Part of a small language model's weights: MLP 1280 GeGLU.
Each number is 200 + 40 x the weight over its row's rms, rounded and kept within 0 to 999. Layers, rows and columns count from 0. The size before them is the row's rms in percent of the matrix's.

# layer 5 MLP up, 1280x320, rms 0.131, rows 1065-1101, columns 64-127
114,105,215,173,202,229,275,221,184,118,249,186,175,178,212,212,225,230,173,223,187,189,190,270,231,211,173,187,193,204,180,211,187,207,231,233,259,152,189,234,198,192,155,205,192,233,178,115,160,242,199,217,201,233,195,201,244,165,192,205,159,316,139,155,219
098,159,216,151,255,241,230,189,258,145,161,203,240,175,194,269,178,100,135,214,198,91,160,318,193,217,184,239,208,208,259,263,264,133,207,179,182,198,274,199,135,129,146,245,140,193,187,227,88,186,147,268,189,274,242,247,269,141,249,167,198,168,243,226,190
099,195,215,211,238,235,160,265,208,287,251,140,262,167,244,220,171,151,177,225,205,255,255,149,249,200,185,198,208,157,257,156,220,180,202,196,191,158,167,180,241,182,212,161,211,243,166,268,151,264,219,170,189,213,190,237,224,126,130,158,203,275,179,231,251
101,267,132,215,214,194,205,198,261,168,229,169,206,173,193,143,251,214,173,164,211,239,190,114,181,200,229,282,167,175,124,192,235,194,187,118,191,176,160,224,200,192,239,188,186,167,185,240,190,172,286,200,138,212,283,211,145,203,197,201,198,190,180,198,208
103,190,225,210,127,214,97,216,226,235,236,136,198,204,138,278,137,181,198,234,216,208,237,243,170,194,236,212,216,192,287,174,227,125,190,222,227,205,111,218,148,180,187,200,159,147,174,144,218,255,276,279,233,177,243,202,266,202,217,133,165,285,223,172,172
091,214,240,232,200,186,161,198,264,201,275,247,143,148,169,183,169,206,223,207,217,227,193,196,220,169,277,196,216,170,161,273,180,215,182,227,185,214,110,128,204,260,130,164,243,236,237,194,237,204,189,174,203,233,227,241,191,219,272,233,185,133,211,135,218
100,223,191,232,222,195,190,174,137,230,161,308,172,180,190,181,204,233,182,269,193,230,208,166,204,274,191,208,181,254,212,183,132,201,186,113,195,189,215,160,134,202,238,219,175,176,257,187,218,148,230,110,207,178,134,120,228,252,205,175,219,316,227,172,211
102,187,191,207,244,225,206,231,175,185,243,276,211,171,208,197,260,189,197,184,229,201,144,226,152,204,195,163,211,179,217,204,199,217,230,172,236,205,183,290,235,148,235,211,256,269,216,219,162,198,163,120,147,189,188,207,194,238,195,149,155,198,162,123,225
102,176,221,237,166,162,158,176,244,255,213,244,192,212,178,160,155,200,232,181,214,224,227,102,194,238,180,201,189,199,164,195,208,110,248,190,197,174,127,181,219,206,225,242,140,154,267,228,264,235,203,168,193,162,223,220,240,195,112,179,213,202,155,235,214
105,165,183,252,155,211,228,194,279,162,223,204,227,180,209,241,223,187,228,223,158,229,196,258,162,141,148,242,246,202,191,230,249,208,218,217,231,142,180,238,250,221,178,224,317,183,176,247,212,207,269,211,228,149,218,230,288,206,250,195,262,175,194,240,266
106,174,171,143,152,249,230,214,188,193,219,159,270,243,206,250,180,209,198,153,264,136,161,207,198,172,197,195,153,227,189,194,199,186,225,258,225,177,202,227,216,223,218,162,244,217,226,231,143,230,182,205,225,204,198,156,142,143,184,206,163,226,214,88,257
105,223,210,157,320,188,205,163,187,204,123,196,170,246,173,132,74,162,210,225,279,163,193,204,262,169,262,260,231,227,199,228,175,109,222,188,165,283,217,237,205,231,185,192,217,204,261,173,243,121,213,241,214,225,158,164,175,210,200,227,251,234,211,245,175
102,203,215,217,251,142,159,170,264,244,162,201,251,261,191,186,224,191,192,236,214,164,196,156,116,226,133,204,140,243,142,180,217,183,193,184,170,226,135,199,203,193,101,203,257,208,243,213,190,197,193,215,179,263,162,185,148,211,136,198,175,210,214,184,236
079,225,196,221,202,116,254,163,133,249,153,210,208,111,253,208,182,150,200,201,202,249,262,160,198,184,142,240,174,271,171,192,239,209,129,231,158,203,262,204,172,306,188,191,256,199,195,200,170,149,215,234,204,214,249,209,149,229,245,241,222,195,145,234,195
095,200,260,209,206,158,216,181,257,206,216,216,201,231,239,203,180,159,144,194,251,141,166,240,164,246,169,163,223,256,212,287,211,159,207,124,230,133,248,189,194,263,212,167,172,172,135,164,175,202,200,165,253,219,177,218,234,191,151,233,239,251,144,169,147
101,191,172,145,244,198,159,198,206,185,193,139,227,189,252,217,262,194,207,230,167,241,160,163,210,204,209,226,241,191,167,180,190,284,163,188,169,282,211,155,166,182,208,138,222,280,215,253,233,190,160,232,80,99,193,183,207,239,165,166,126,209,225,200,280
106,221,112,180,237,204,182,147,222,159,272,256,201,138,127,182,232,166,134,159,208,188,170,197,205,221,198,272,199,200,180,129,175,183,193,202,182,194,248,192,156,141,289,226,152,194,179,201,244,187,278,166,228,127,180,178,160,213,139,165,205,146,269,240,212
093,191,201,165,197,216,231,206,197,220,194,203,207,296,167,200,198,250,184,176,246,194,233,205,223,185,164,167,185,225,228,158,215,194,212,255,218,211,221,236,270,157,202,185,221,275,243,171,185,167,188,220,194,307,149,245,197,237,263,188,266,191,214,201,274
095,240,251,213,193,186,212,184,207,243,156,226,223,196,192,227,139,197,137,304,198,178,236,189,244,149,159,215,258,242,242,206,173,177,178,199,298,239,208,156,304,134,121,123,215,222,199,206,164,184,145,172,225,163,229,127,222,223,236,261,182,256,275,142,258
094,221,355,157,102,150,218,194,232,185,279,220,237,197,157,209,171,204,232,197,146,201,210,162,212,204,215,218,190,173,136,196,134,198,131,185,188,110,204,196,254,246,195,247,187,212,214,198,110,245,191,269,205,225,161,193,203,245,223,179,165,201,123,223,197
100,218,200,265,198,181,220,254,161,265,195,196,181,213,211,186,217,164,202,312,170,152,181,192,174,131,243,244,220,149,229,185,134,225,198,195,159,179,261,239,258,232,260,275,166,278,174,196,191,207,308,208,204,242,232,250,159,226,267,217,179,159,267,196,229
099,182,197,208,183,162,153,140,159,183,208,196,225,265,221,224,147,241,198,183,230,220,184,177,270,288,177,213,213,224,228,285,227,226,228,179,196,195,199,211,163,208,210,148,164,198,214,172,167,171,223,267,218,171,241,173,211,193,182,168,207,201,222,153,180
085,190,172,199,208,183,196,131,164,256,240,183,144,217,200,224,170,218,161,196,229,222,140,171,147,205,173,234,101,230,235,201,232,190,186,198,270,164,224,189,129,164,191,190,199,248,159,199,251,171,184,192,211,217,178,204,183,156,172,181,145,237,254,241,241
099,189,204,138,125,167,181,192,217,212,215,169,223,218,107,189,186,191,236,237,161,166,178,223,187,215,243,210,173,181,246,141,115,205,167,310,198,238,242,205,210,184,145,248,200,284,164,215,219,204,180,190,190,229,163,178,204,145,211,189,186,261,195,188,200
130,226,275,227,194,203,214,198,185,186,155,195,236,180,162,189,193,137,226,232,110,163,227,249,201,232,196,211,166,266,175,231,143,264,254,165,201,165,251,239,164,175,313,199,209,182,216,150,228,196,194,308,144,170,194,189,269,240,234,154,224,183,194,221,240
101,112,253,276,159,207,212,219,188,190,183,245,214,242,238,220,174,184,247,166,237,196,172,216,214,205,172,257,248,152,204,196,193,227,246,186,244,236,254,198,195,285,79,193,250,235,202,180,192,196,241,231,261,199,172,251,148,194,227,144,244,169,81,240,257
099,226,181,183,207,248,135,196,249,279,221,155,224,194,219,211,206,215,238,220,266,242,158,263,186,223,224,149,190,227,193,209,130,164,178,141,142,212,207,203,237,222,172,214,185,210,245,141,174,203,149,178,118,131,189,163,144,281,165,209,167,168,203,217,171
098,169,195,268,170,165,199,86,209,263,220,181,258,200,200,170,171,124,224,219,127,186,161,201,180,174,206,193,102,159,236,212,159,189,269,267,170,199,168,216,194,169,255,159,201,201,257,242,226,189,169,231,177,187,210,189,225,241,171,205,152,153,143,153,260
104,193,287,184,194,194,264,235,197,224,219,194,147,263,212,229,163,202,240,193,226,164,216,247,199,193,205,154,194,179,200,184,237,219,198,218,214,192,198,146,144,156,111,238,229,199,157,190,181,251,229,168,226,132,199,153,203,216,218,203,122,228,180,165,155
104,224,122,173,258,237,216,195,220,112,217,151,240,278,211,240,172,194,130,165,143,131,199,212,152,186,180,244,130,186,129,202,152,163,181,162,209,230,91,219,209,253,193,176,157,211,209,197,234,226,195,164,200,250,166,219,191,242,121,194,244,187,145,301,195
096,237,211,190,208,211,223,196,166,154,136,252,201,240,208,187,240,177,213,225,248,248,204,245,276,212,174,208,296,247,196,193,215,192,263,164,145,203,245,243,221,203,179,202,247,264,222,202,194,251,259,257,254,179,198,208,186,209,235,118,217,186,209,226,199
090,218,139,226,216,194,204,237,183,149,217,231,178,288,175,231,218,212,192,177,152,237,197,241,195,187,227,174,273,180,208,151,156,241,237,237,275,187,163,213,266,203,164,137,123,215,198,197,245,270,226,165,194,228,192,179,229,159,127,230,223,287,246,228,197
105,197,201,199,254,233,181,170,177,234,166,147,276,253,211,221,262,154,172,208,268,241,135,220,140,176,200,241,239,223,167,164,217,249,195,162,194,249,263,151,265,172,177,208,208,188,186,181,152,159,265,294,224,145,245,179,152,224,228,111,208,214,131,181,146
090,243,229,194,182,199,169,153,164,148,132,197,293,180,181,182,193,214,224,141,212,179,246,185,151,169,239,231,248,233,252,174,229,238,215,216,175,221,209,103,227,183,224,243,197,179,214,183,209,229,198,213,230,157,262,230,139,140,238,159,188,216,227,215,206
097,208,158,198,224,254,230,222,166,190,170,147,171,141,238,247,173,219,205,151,177,210,127,262,133,233,250,183,225,203,196,137,273,214,207,220,208,162,193,193,213,177,202,286,147,144,220,169,102,204,217,199,218,251,288,207,258,160,193,272,207,196,207,171,204
094,164,205,201,184,267,171,139,154,185,175,180,245,189,225,235,213,224,197,159,244,193,233,234,203,228,176,215,221,289,258,231,176,92,201,129,212,259,209,224,179,149,217,229,169,170,205,235,131,138,115,214,250,201,194,217,196,219,243,183,203,201,264,193,172
105,190,235,238,200,101,237,217,243,229,181,185,205,178,181,178,275,192,257,238,195,228,173,181,145,197,236,217,136,160,170,236,195,226,222,210,293,197,221,240,163,148,197,245,251,183,153,223,176,139,207,167,183,216,264,157,197,175,240,201,278,199,166,245,118
# layer 5 MLP down (transposed), 1280x320, rms 0.0623, rows 1065-1100, columns 64-127
111,274,225,235,251,200,183,190,180,204,250,156,204,119,172,169,239,171,182,222,266,191,219,194,168,238,218,220,225,235,172,212,159,192,251,176,147,129,159,245,202,164,244,173,244,217,205,219,168,139,169,159,284,213,172,204,194,220,270,175,209,97,134,179,192
093,216,297,188,201,183,178,108,139,235,236,224,242,181,178,154,190,161,136,216,205,178,257,231,177,217,133,204,283,205,226,237,193,283,100,270,220,212,217,170,233,238,199,236,274,215,163,207,211,164,216,162,258,127,224,175,253,160,193,261,231,222,173,155,199
094,203,168,198,195,271,175,177,234,196,154,189,156,205,255,162,201,264,288,205,170,151,199,193,227,78,188,180,158,181,245,210,252,203,190,159,268,282,246,89,186,191,171,280,216,207,225,223,179,152,215,316,213,196,217,165,216,245,141,158,178,249,208,197,168
091,182,150,238,179,207,280,178,221,217,185,224,199,185,248,197,204,204,240,218,183,164,204,217,240,168,251,131,189,245,207,183,240,244,281,152,225,123,218,239,176,206,166,201,255,174,288,241,237,194,232,250,225,261,208,240,211,153,206,237,165,187,230,139,226
099,207,232,213,165,210,238,244,232,124,262,165,182,144,196,203,213,258,292,181,89,221,174,234,213,197,199,161,112,205,240,125,182,146,216,233,233,148,181,157,174,272,173,179,145,171,180,166,194,243,222,212,193,152,181,166,197,201,198,156,193,195,226,150,176
093,156,197,232,244,143,210,209,208,254,189,207,227,266,188,235,141,237,205,308,224,277,174,232,219,253,233,224,190,242,203,306,210,246,137,213,259,222,230,237,178,171,105,251,201,231,272,181,210,205,165,165,185,194,221,202,130,157,173,183,219,171,189,137,208
101,196,231,221,218,218,264,181,231,220,226,151,160,168,210,164,206,236,198,179,179,136,179,170,244,205,154,218,233,247,148,158,214,186,190,209,278,224,212,162,195,136,253,175,186,218,209,183,179,196,246,177,179,196,199,174,151,213,192,201,92,185,266,165,226
097,218,193,191,175,233,224,208,187,202,148,231,233,189,127,244,148,217,261,209,235,235,244,202,192,269,189,170,192,199,264,203,228,229,242,175,242,167,193,137,256,90,259,233,198,177,186,167,249,208,138,239,153,217,219,199,206,168,203,215,262,269,124,171,199
099,210,189,200,196,153,167,197,252,208,213,204,150,241,247,186,259,210,203,193,129,137,208,263,204,225,140,233,244,160,217,105,171,156,253,178,227,198,239,149,241,154,267,207,147,145,183,187,227,207,153,239,179,159,192,223,244,198,173,234,230,192,203,238,290
106,136,218,258,193,216,240,164,180,173,147,205,174,265,206,162,199,270,257,189,202,243,167,125,200,147,178,188,219,188,184,157,206,255,203,138,220,238,266,201,178,242,168,216,213,235,214,247,184,175,290,126,196,143,141,245,188,185,200,175,226,164,233,179,151
101,144,239,177,273,210,191,200,244,169,173,159,263,188,257,131,149,204,253,339,208,169,213,143,204,218,168,175,252,225,236,152,261,180,164,149,216,166,217,237,137,192,238,142,147,248,188,242,222,221,206,198,173,189,184,167,232,305,204,240,169,212,170,147,189
102,171,247,150,203,168,135,150,203,223,215,240,177,146,218,87,161,240,192,188,214,211,227,255,178,135,223,178,206,250,211,198,192,172,135,155,196,200,208,281,178,180,191,183,230,155,196,124,179,159,270,182,203,188,219,247,190,205,173,207,166,208,196,208,237
093,239,190,137,226,192,116,200,187,196,201,237,270,169,238,265,214,241,216,166,212,246,198,265,245,220,168,204,158,191,238,188,280,146,184,236,206,131,183,164,136,176,206,216,147,212,167,162,169,177,205,161,239,166,246,223,222,188,207,156,205,210,299,221,193
083,260,143,167,291,222,231,146,273,288,211,217,149,181,168,172,169,301,281,212,179,199,187,154,183,217,92,188,160,273,252,177,152,137,255,239,250,144,182,249,221,183,188,186,215,198,224,223,190,222,243,255,176,199,177,228,156,132,218,175,176,172,224,212,224
097,191,136,294,222,160,182,251,233,150,207,158,192,171,203,189,256,245,150,197,175,220,243,189,209,219,240,227,140,160,219,126,197,171,255,196,167,176,233,209,253,308,212,160,124,251,128,249,88,199,234,214,193,257,202,123,217,187,179,175,168,256,273,156,232
105,204,175,182,168,144,158,156,254,262,201,217,254,133,189,233,236,255,197,161,221,213,184,246,135,243,203,216,255,226,228,161,178,183,218,181,212,164,248,219,277,223,163,128,193,203,186,140,208,184,197,149,156,169,197,250,177,157,187,246,201,287,244,218,200
104,166,219,197,204,215,230,225,164,143,175,266,202,191,206,313,207,181,308,227,242,202,157,262,206,291,134,145,197,197,247,218,184,140,208,237,195,167,230,186,178,206,137,146,242,239,239,196,207,199,203,213,297,161,166,234,176,253,213,194,155,274,217,175,148
098,154,220,148,220,215,152,203,169,213,216,155,170,210,177,213,199,173,177,240,175,199,162,163,202,282,138,190,250,164,222,194,148,128,146,220,194,189,227,196,206,157,214,186,216,218,285,268,181,248,233,215,157,131,169,219,272,216,227,223,301,147,201,178,198
104,191,213,250,171,193,189,294,176,133,164,238,239,223,239,201,167,211,195,227,251,211,176,181,226,74,157,130,202,210,208,223,205,183,163,178,208,199,202,190,273,237,185,198,239,210,190,230,112,234,226,129,230,143,248,169,277,254,196,175,161,230,182,179,171
098,221,258,213,259,210,81,217,263,199,172,192,200,162,196,202,179,241,239,242,156,233,175,219,192,215,226,217,167,229,108,148,160,181,205,222,128,251,218,266,123,186,211,206,205,178,179,163,197,187,149,267,252,214,233,165,170,185,214,271,228,242,205,171,164
100,233,175,155,212,190,147,192,215,140,236,180,208,215,136,187,183,203,168,208,146,134,287,213,175,174,195,178,228,240,204,210,121,181,238,229,211,193,189,186,216,175,217,183,202,199,199,257,204,193,215,195,187,249,232,228,220,264,221,190,152,233,295,187,219
101,186,203,185,200,120,168,182,100,189,224,208,207,181,178,160,211,179,186,192,167,182,143,132,179,195,215,183,282,190,250,184,177,159,234,286,247,168,161,186,165,216,218,181,170,229,164,179,207,213,200,196,173,181,239,193,321,262,144,180,160,208,119,194,252
089,177,207,163,310,185,189,220,162,242,299,204,240,201,192,231,223,200,268,214,207,205,207,237,242,213,154,183,204,224,154,185,196,222,196,243,262,93,161,245,172,230,177,235,243,267,182,187,212,178,177,188,198,223,168,237,226,212,230,244,214,175,173,174,202
100,253,192,241,241,199,166,126,186,226,177,226,206,227,229,203,151,278,236,218,214,266,201,216,192,192,203,162,212,188,270,198,182,209,182,188,168,193,222,170,136,183,166,198,200,175,174,237,197,184,208,144,154,267,166,171,216,192,230,229,161,165,188,274,124
124,231,169,300,205,169,259,249,245,150,168,295,159,274,207,213,184,230,258,251,149,166,205,244,215,246,186,206,236,216,197,160,174,162,99,139,209,223,199,235,186,228,238,229,168,177,121,206,199,232,267,172,194,177,232,219,208,244,204,234,152,161,217,130,185
101,251,209,207,212,164,218,175,133,250,168,202,218,212,169,250,186,179,175,274,197,174,246,244,144,207,273,177,208,236,216,192,213,280,130,199,237,188,219,200,249,189,210,233,220,223,228,264,148,235,159,166,274,135,228,221,215,221,153,177,219,198,123,243,193
109,159,153,139,205,210,164,164,250,186,213,169,182,263,150,182,249,220,247,182,178,238,189,261,247,196,181,181,229,210,239,190,192,215,117,273,198,203,176,236,156,151,287,184,209,130,246,242,181,185,230,192,217,244,248,229,188,219,187,227,229,230,210,317,186
106,162,208,168,222,206,186,215,231,195,229,170,212,229,194,219,203,220,205,184,190,193,165,192,214,171,232,288,210,253,221,147,211,256,212,233,154,214,116,168,227,211,162,194,191,282,167,195,146,241,220,179,192,260,245,235,229,270,235,228,258,176,209,209,182
096,181,219,105,188,196,212,201,152,194,163,210,184,118,146,164,178,190,134,183,252,222,207,199,191,216,264,188,216,264,240,197,105,241,229,163,191,191,240,210,141,205,208,211,193,208,208,208,180,163,222,195,237,195,187,251,210,187,183,208,213,178,222,184,209
100,217,211,204,195,230,200,138,191,206,144,175,184,175,184,183,248,201,201,182,101,173,205,216,176,181,142,196,235,215,164,226,141,198,181,238,146,270,199,161,235,252,307,132,223,186,175,184,181,228,190,177,168,309,235,298,206,213,196,206,260,198,167,213,196
099,197,151,143,226,196,195,213,197,165,193,184,244,229,163,259,216,252,195,159,257,228,173,242,204,182,172,199,214,202,217,182,182,176,151,206,169,280,256,265,230,228,196,216,234,198,227,235,241,248,197,234,206,176,311,213,196,166,269,278,181,218,127,269,220
096,175,139,198,231,224,190,158,210,165,104,213,198,249,214,152,189,219,230,249,186,239,128,158,191,157,217,182,262,219,220,177,241,169,229,201,135,212,231,230,216,261,217,219,159,200,129,176,164,165,208,199,229,243,243,177,152,212,244,156,209,218,233,169,166
099,172,145,230,264,167,222,218,175,242,163,164,229,208,239,182,164,213,180,188,171,167,171,208,211,155,220,203,215,214,226,188,241,171,211,146,224,251,187,155,157,158,139,131,222,228,224,192,207,197,234,135,197,225,143,221,220,187,186,164,105,220,82,169,237
095,127,253,203,187,189,161,231,242,108,154,205,196,168,219,205,165,190,195,154,191,145,210,253,184,183,229,230,224,176,207,187,216,189,148,240,185,181,152,183,247,198,187,109,198,192,178,257,235,183,178,257,204,234,152,203,210,185,249,239,219,187,206,197,119
097,201,187,235,191,213,177,159,211,196,239,245,215,281,177,271,214,148,202,175,178,192,131,197,235,187,236,200,268,217,215,163,226,144,230,274,145,197,160,167,244,131,184,152,171,103,100,126,173,176,166,162,144,246,140,219,246,189,185,194,159,245,183,156,250
090,229,139,221,234,215,237,194,262,201,289,201,199,243,155,184,170,153,149,214,211,212,208,162,243,239,203,196,261,235,240,256,191,160,155,225,240,178,206,193,206,231,234,152,196,199,283,198,172,250,209,213,134,204,257,229,230,187,273,212,291,217,118,199,220
# layer 5 MLP gate, 1280x320, rms 0.124, rows 1066-1101, columns 64-127
097,174,180,326,200,202,206,199,171,170,144,122,226,216,236,206,159,188,179,181,192,204,207,200,247,198,157,191,135,143,244,214,183,267,168,267,232,199,132,201,229,219,192,267,205,160,162,291,144,247,161,190,237,203,219,202,186,144,165,258,199,199,196,199,206
092,199,198,201,146,211,203,116,193,196,192,177,147,258,156,165,238,151,158,219,218,202,169,216,230,148,214,157,186,146,100,159,292,197,180,232,153,158,287,276,120,192,156,271,193,199,266,262,215,202,166,212,181,157,142,263,211,163,250,138,205,175,209,197,219
100,239,221,274,156,177,212,230,229,168,163,183,206,249,164,162,239,220,225,204,177,113,236,218,234,170,195,206,176,162,308,164,273,183,257,237,280,217,260,181,205,219,211,137,196,142,168,198,213,190,165,181,210,189,179,125,299,216,201,240,183,192,235,230,214
098,250,204,197,187,168,204,217,224,187,183,149,183,190,252,193,169,159,262,199,207,235,170,216,206,207,189,133,206,224,205,134,221,175,191,182,136,160,254,257,180,147,125,166,128,182,206,163,151,184,176,196,261,176,207,262,204,153,147,171,230,233,182,172,128
095,275,230,140,167,159,265,110,210,177,234,185,175,264,202,134,216,144,136,202,143,202,207,260,246,217,190,218,223,191,235,219,208,208,189,219,260,228,139,229,223,241,189,184,293,198,205,273,206,176,160,192,215,169,152,283,222,174,154,186,185,193,194,183,178
106,227,205,215,244,168,201,118,232,162,246,169,181,210,141,188,123,200,225,166,192,216,223,221,269,82,216,187,243,227,197,214,208,193,218,125,266,215,173,134,251,178,102,192,185,162,154,185,155,243,224,177,174,206,214,231,167,223,215,224,182,141,240,178,237
106,233,235,231,165,208,225,237,156,198,149,189,169,243,266,250,211,174,230,230,170,179,128,152,202,167,226,241,141,241,316,169,223,245,231,214,130,220,197,216,244,172,206,195,189,235,199,219,263,270,200,170,114,257,217,153,235,209,147,229,279,221,117,221,172
098,159,251,106,178,265,172,194,188,164,219,241,164,240,158,174,194,265,269,183,195,170,185,324,186,260,209,255,229,175,138,192,256,159,204,161,271,159,272,201,153,157,208,225,202,192,233,192,181,188,148,319,229,245,181,202,201,130,166,189,207,140,163,241,245
111,212,239,203,137,188,221,255,189,191,224,201,193,181,189,142,185,323,170,145,143,174,218,237,217,191,172,138,175,198,277,211,179,229,157,220,155,140,177,244,165,196,253,163,162,144,211,127,203,178,155,165,236,227,153,222,252,196,240,207,234,192,198,214,219
097,188,250,196,233,196,227,143,169,197,248,213,170,260,152,161,203,209,178,61,221,171,176,272,214,158,196,244,148,223,235,130,75,199,249,197,212,199,148,227,173,171,223,151,113,223,165,184,211,173,213,229,168,205,213,258,209,180,272,153,149,234,190,240,193
109,189,223,240,160,264,109,176,302,265,256,175,145,185,214,275,165,212,152,294,189,184,260,250,214,215,221,161,244,283,188,196,180,236,156,209,231,268,252,212,179,189,157,173,221,196,195,272,194,182,209,220,234,220,167,293,81,135,216,207,163,215,168,203,170
092,198,112,142,220,251,225,224,257,240,190,235,273,180,225,147,103,170,247,205,90,236,246,233,181,181,153,255,294,135,178,255,203,146,188,274,230,178,140,174,256,157,234,184,186,267,143,91,169,135,270,180,196,232,169,198,198,238,251,190,215,204,154,155,224
075,217,225,204,167,218,219,188,186,216,216,188,232,227,228,255,180,244,228,247,148,210,269,159,249,161,233,257,207,251,143,195,223,254,162,166,203,193,205,230,131,235,196,232,165,183,257,240,167,155,218,216,213,180,226,190,206,126,160,221,188,222,113,220,185
093,211,228,120,170,191,233,162,210,168,257,209,152,211,189,239,170,241,227,201,184,185,106,214,257,220,126,195,251,162,211,236,151,234,192,200,261,213,234,236,178,165,255,222,230,129,155,237,90,235,167,183,170,191,147,235,172,187,182,273,209,243,231,226,206
103,234,168,237,161,174,197,212,163,247,217,196,165,179,248,241,137,210,205,230,201,240,261,164,213,235,196,246,245,124,290,177,215,199,202,162,192,241,237,231,123,145,235,148,201,223,201,211,194,236,187,217,236,244,190,223,200,219,209,196,231,193,235,219,216
108,168,187,207,235,167,179,253,134,154,319,213,169,236,146,173,161,171,253,184,185,145,203,201,164,219,188,208,208,242,221,171,213,244,209,160,200,226,245,238,187,159,251,189,210,202,195,129,120,171,205,212,212,185,179,142,206,152,107,171,176,221,205,215,211
087,187,146,240,108,158,246,207,227,181,150,273,173,221,246,195,210,179,176,209,206,173,214,213,223,212,167,159,253,214,278,180,197,145,239,195,181,238,173,258,260,129,206,202,288,268,296,158,136,248,212,260,288,292,222,265,187,215,271,207,270,230,171,243,190
094,173,231,117,182,242,220,215,254,172,188,235,89,147,227,148,157,184,228,153,157,147,197,216,136,258,138,195,207,186,206,179,189,185,215,189,187,232,195,201,115,231,277,262,222,296,196,131,210,201,195,172,172,236,260,162,248,115,204,174,180,167,212,198,162
093,190,112,253,206,195,151,240,154,153,201,188,156,244,197,211,215,229,235,217,221,152,189,249,206,165,209,286,131,287,219,116,266,178,220,198,214,184,190,221,113,194,291,172,176,232,165,203,235,184,169,188,120,155,274,247,202,190,182,203,208,236,200,208,199
099,161,199,198,205,208,190,215,182,273,174,191,131,260,201,211,119,256,178,181,197,170,192,184,158,181,264,218,238,194,192,173,185,196,176,201,190,146,205,188,175,148,206,265,194,231,255,223,189,210,143,190,195,190,220,208,196,232,195,146,87,129,269,268,167
106,227,193,271,188,198,222,214,200,231,175,202,235,293,210,191,193,197,224,155,232,219,175,127,245,270,288,87,287,225,266,166,140,249,258,187,188,200,211,233,192,233,167,179,108,210,236,197,141,227,199,256,172,224,180,181,157,204,226,231,188,204,225,201,240
081,211,194,163,270,238,187,194,110,213,223,197,183,153,225,231,155,231,178,193,227,179,99,145,165,122,207,233,153,215,147,190,185,254,209,188,215,199,174,231,141,176,166,239,237,247,174,259,206,176,204,225,304,204,174,291,147,195,189,230,99,218,206,214,154
098,241,241,227,199,291,184,196,170,86,192,154,177,245,225,253,171,135,217,151,250,208,190,188,217,143,191,149,176,172,164,220,201,173,158,132,228,143,118,192,235,179,251,224,150,139,214,193,241,104,165,170,184,216,208,208,150,151,194,158,158,217,193,173,274
110,197,236,141,102,231,195,224,209,164,201,236,236,208,201,204,198,184,88,200,177,184,259,233,201,256,188,237,226,181,218,208,203,278,194,207,201,179,172,154,243,227,209,137,252,199,228,224,204,204,228,210,186,244,176,235,209,198,163,231,204,289,154,263,229
105,187,202,190,237,280,185,196,225,189,251,165,196,140,179,191,217,262,248,129,238,237,230,254,202,128,214,228,188,160,165,170,221,153,155,218,171,173,265,255,196,169,205,224,224,287,246,212,212,312,111,190,156,256,176,200,156,213,166,225,210,179,165,276,179
109,250,200,151,188,197,185,151,226,192,173,292,141,218,111,152,209,162,141,222,185,195,164,201,137,150,198,87,194,145,287,228,223,196,199,204,216,219,178,165,131,171,249,141,173,147,198,210,160,180,152,158,199,243,209,207,216,177,267,232,202,185,119,142,142
105,224,221,213,195,219,222,197,167,166,225,247,200,234,261,193,225,106,178,209,110,206,279,180,236,225,183,209,202,224,229,163,259,208,216,202,144,182,234,188,200,175,199,277,210,135,155,146,155,189,136,155,170,216,210,186,214,270,212,162,243,244,240,212,187
106,284,233,235,229,205,164,251,152,182,220,238,161,237,200,200,192,199,157,217,180,128,231,158,244,209,233,173,235,145,208,220,250,212,174,196,220,241,161,224,198,115,143,190,284,205,175,187,185,265,184,252,179,135,264,234,220,195,142,183,149,300,174,194,132
101,201,254,171,202,227,179,262,120,249,209,208,204,200,212,211,235,221,197,171,191,212,206,227,191,249,186,186,267,217,180,249,185,216,121,159,219,181,163,151,237,216,240,229,237,199,171,212,265,125,158,190,224,183,163,187,234,122,239,182,227,208,217,248,209
105,207,274,164,244,193,244,142,255,187,246,124,225,212,194,300,230,225,222,209,187,197,230,207,213,224,158,151,284,145,190,240,214,211,170,115,225,150,136,244,175,300,172,256,195,206,127,264,216,238,254,229,178,184,192,265,155,235,190,201,180,85,140,250,238
099,126,164,226,97,233,152,254,225,208,223,278,162,219,222,168,214,208,119,149,210,160,242,200,182,183,201,145,183,200,214,185,166,173,204,186,175,190,152,135,152,153,140,162,149,170,204,244,218,215,230,193,257,187,256,171,279,223,274,187,217,243,160,139,196
101,239,127,262,235,176,172,196,173,151,259,132,198,204,231,184,167,209,248,216,209,191,174,204,199,196,267,215,201,193,183,185,131,180,152,194,187,184,145,161,270,252,214,210,220,169,217,189,175,241,194,193,218,239,255,244,146,139,145,242,240,253,284,213,206
088,228,224,194,209,188,195,157,232,251,218,222,179,187,213,165,244,220,196,205,206,231,146,215,281,239,191,268,226,174,204,158,195,197,164,165,189,200,222,246,233,155,144,281,84,181,237,251,141,201,161,215,246,226,144,193,208,295,122,177,240,188,254,276,202
100,196,170,188,224,177,219,190,153,206,166,259,211,197,206,259,169,164,131,167,162,190,265,187,260,238,204,248,211,180,290,218,218,213,222,296,294,243,141,168,185,254,175,203,202,210,138,229,217,232,218,166,205,186,234,183,238,237,248,280,182,242,191,173,158
091,180,185,154,235,209,217,175,196,212,213,220,260,259,155,213,193,215,222,151,221,182,212,162,220,202,205,187,211,203,180,241,188,263,235,70,194,199,224,187,154,196,215,203,138,211,207,239,152,226,188,230,248,146,227,197,257,232,234,191,235,194,159,183,195
100,202,179,136,246,152,219,281,256,141,289,246,154,192,284,236,215,228,183,255,197,239,108,211,195,208,182,202,130,181,211,198,258,221,145,238,190,196,214,155,249,175,168,220,231,160,222,186,156,223,228,229,142,204,223,114,189,147,120,207,123,210,228,201,299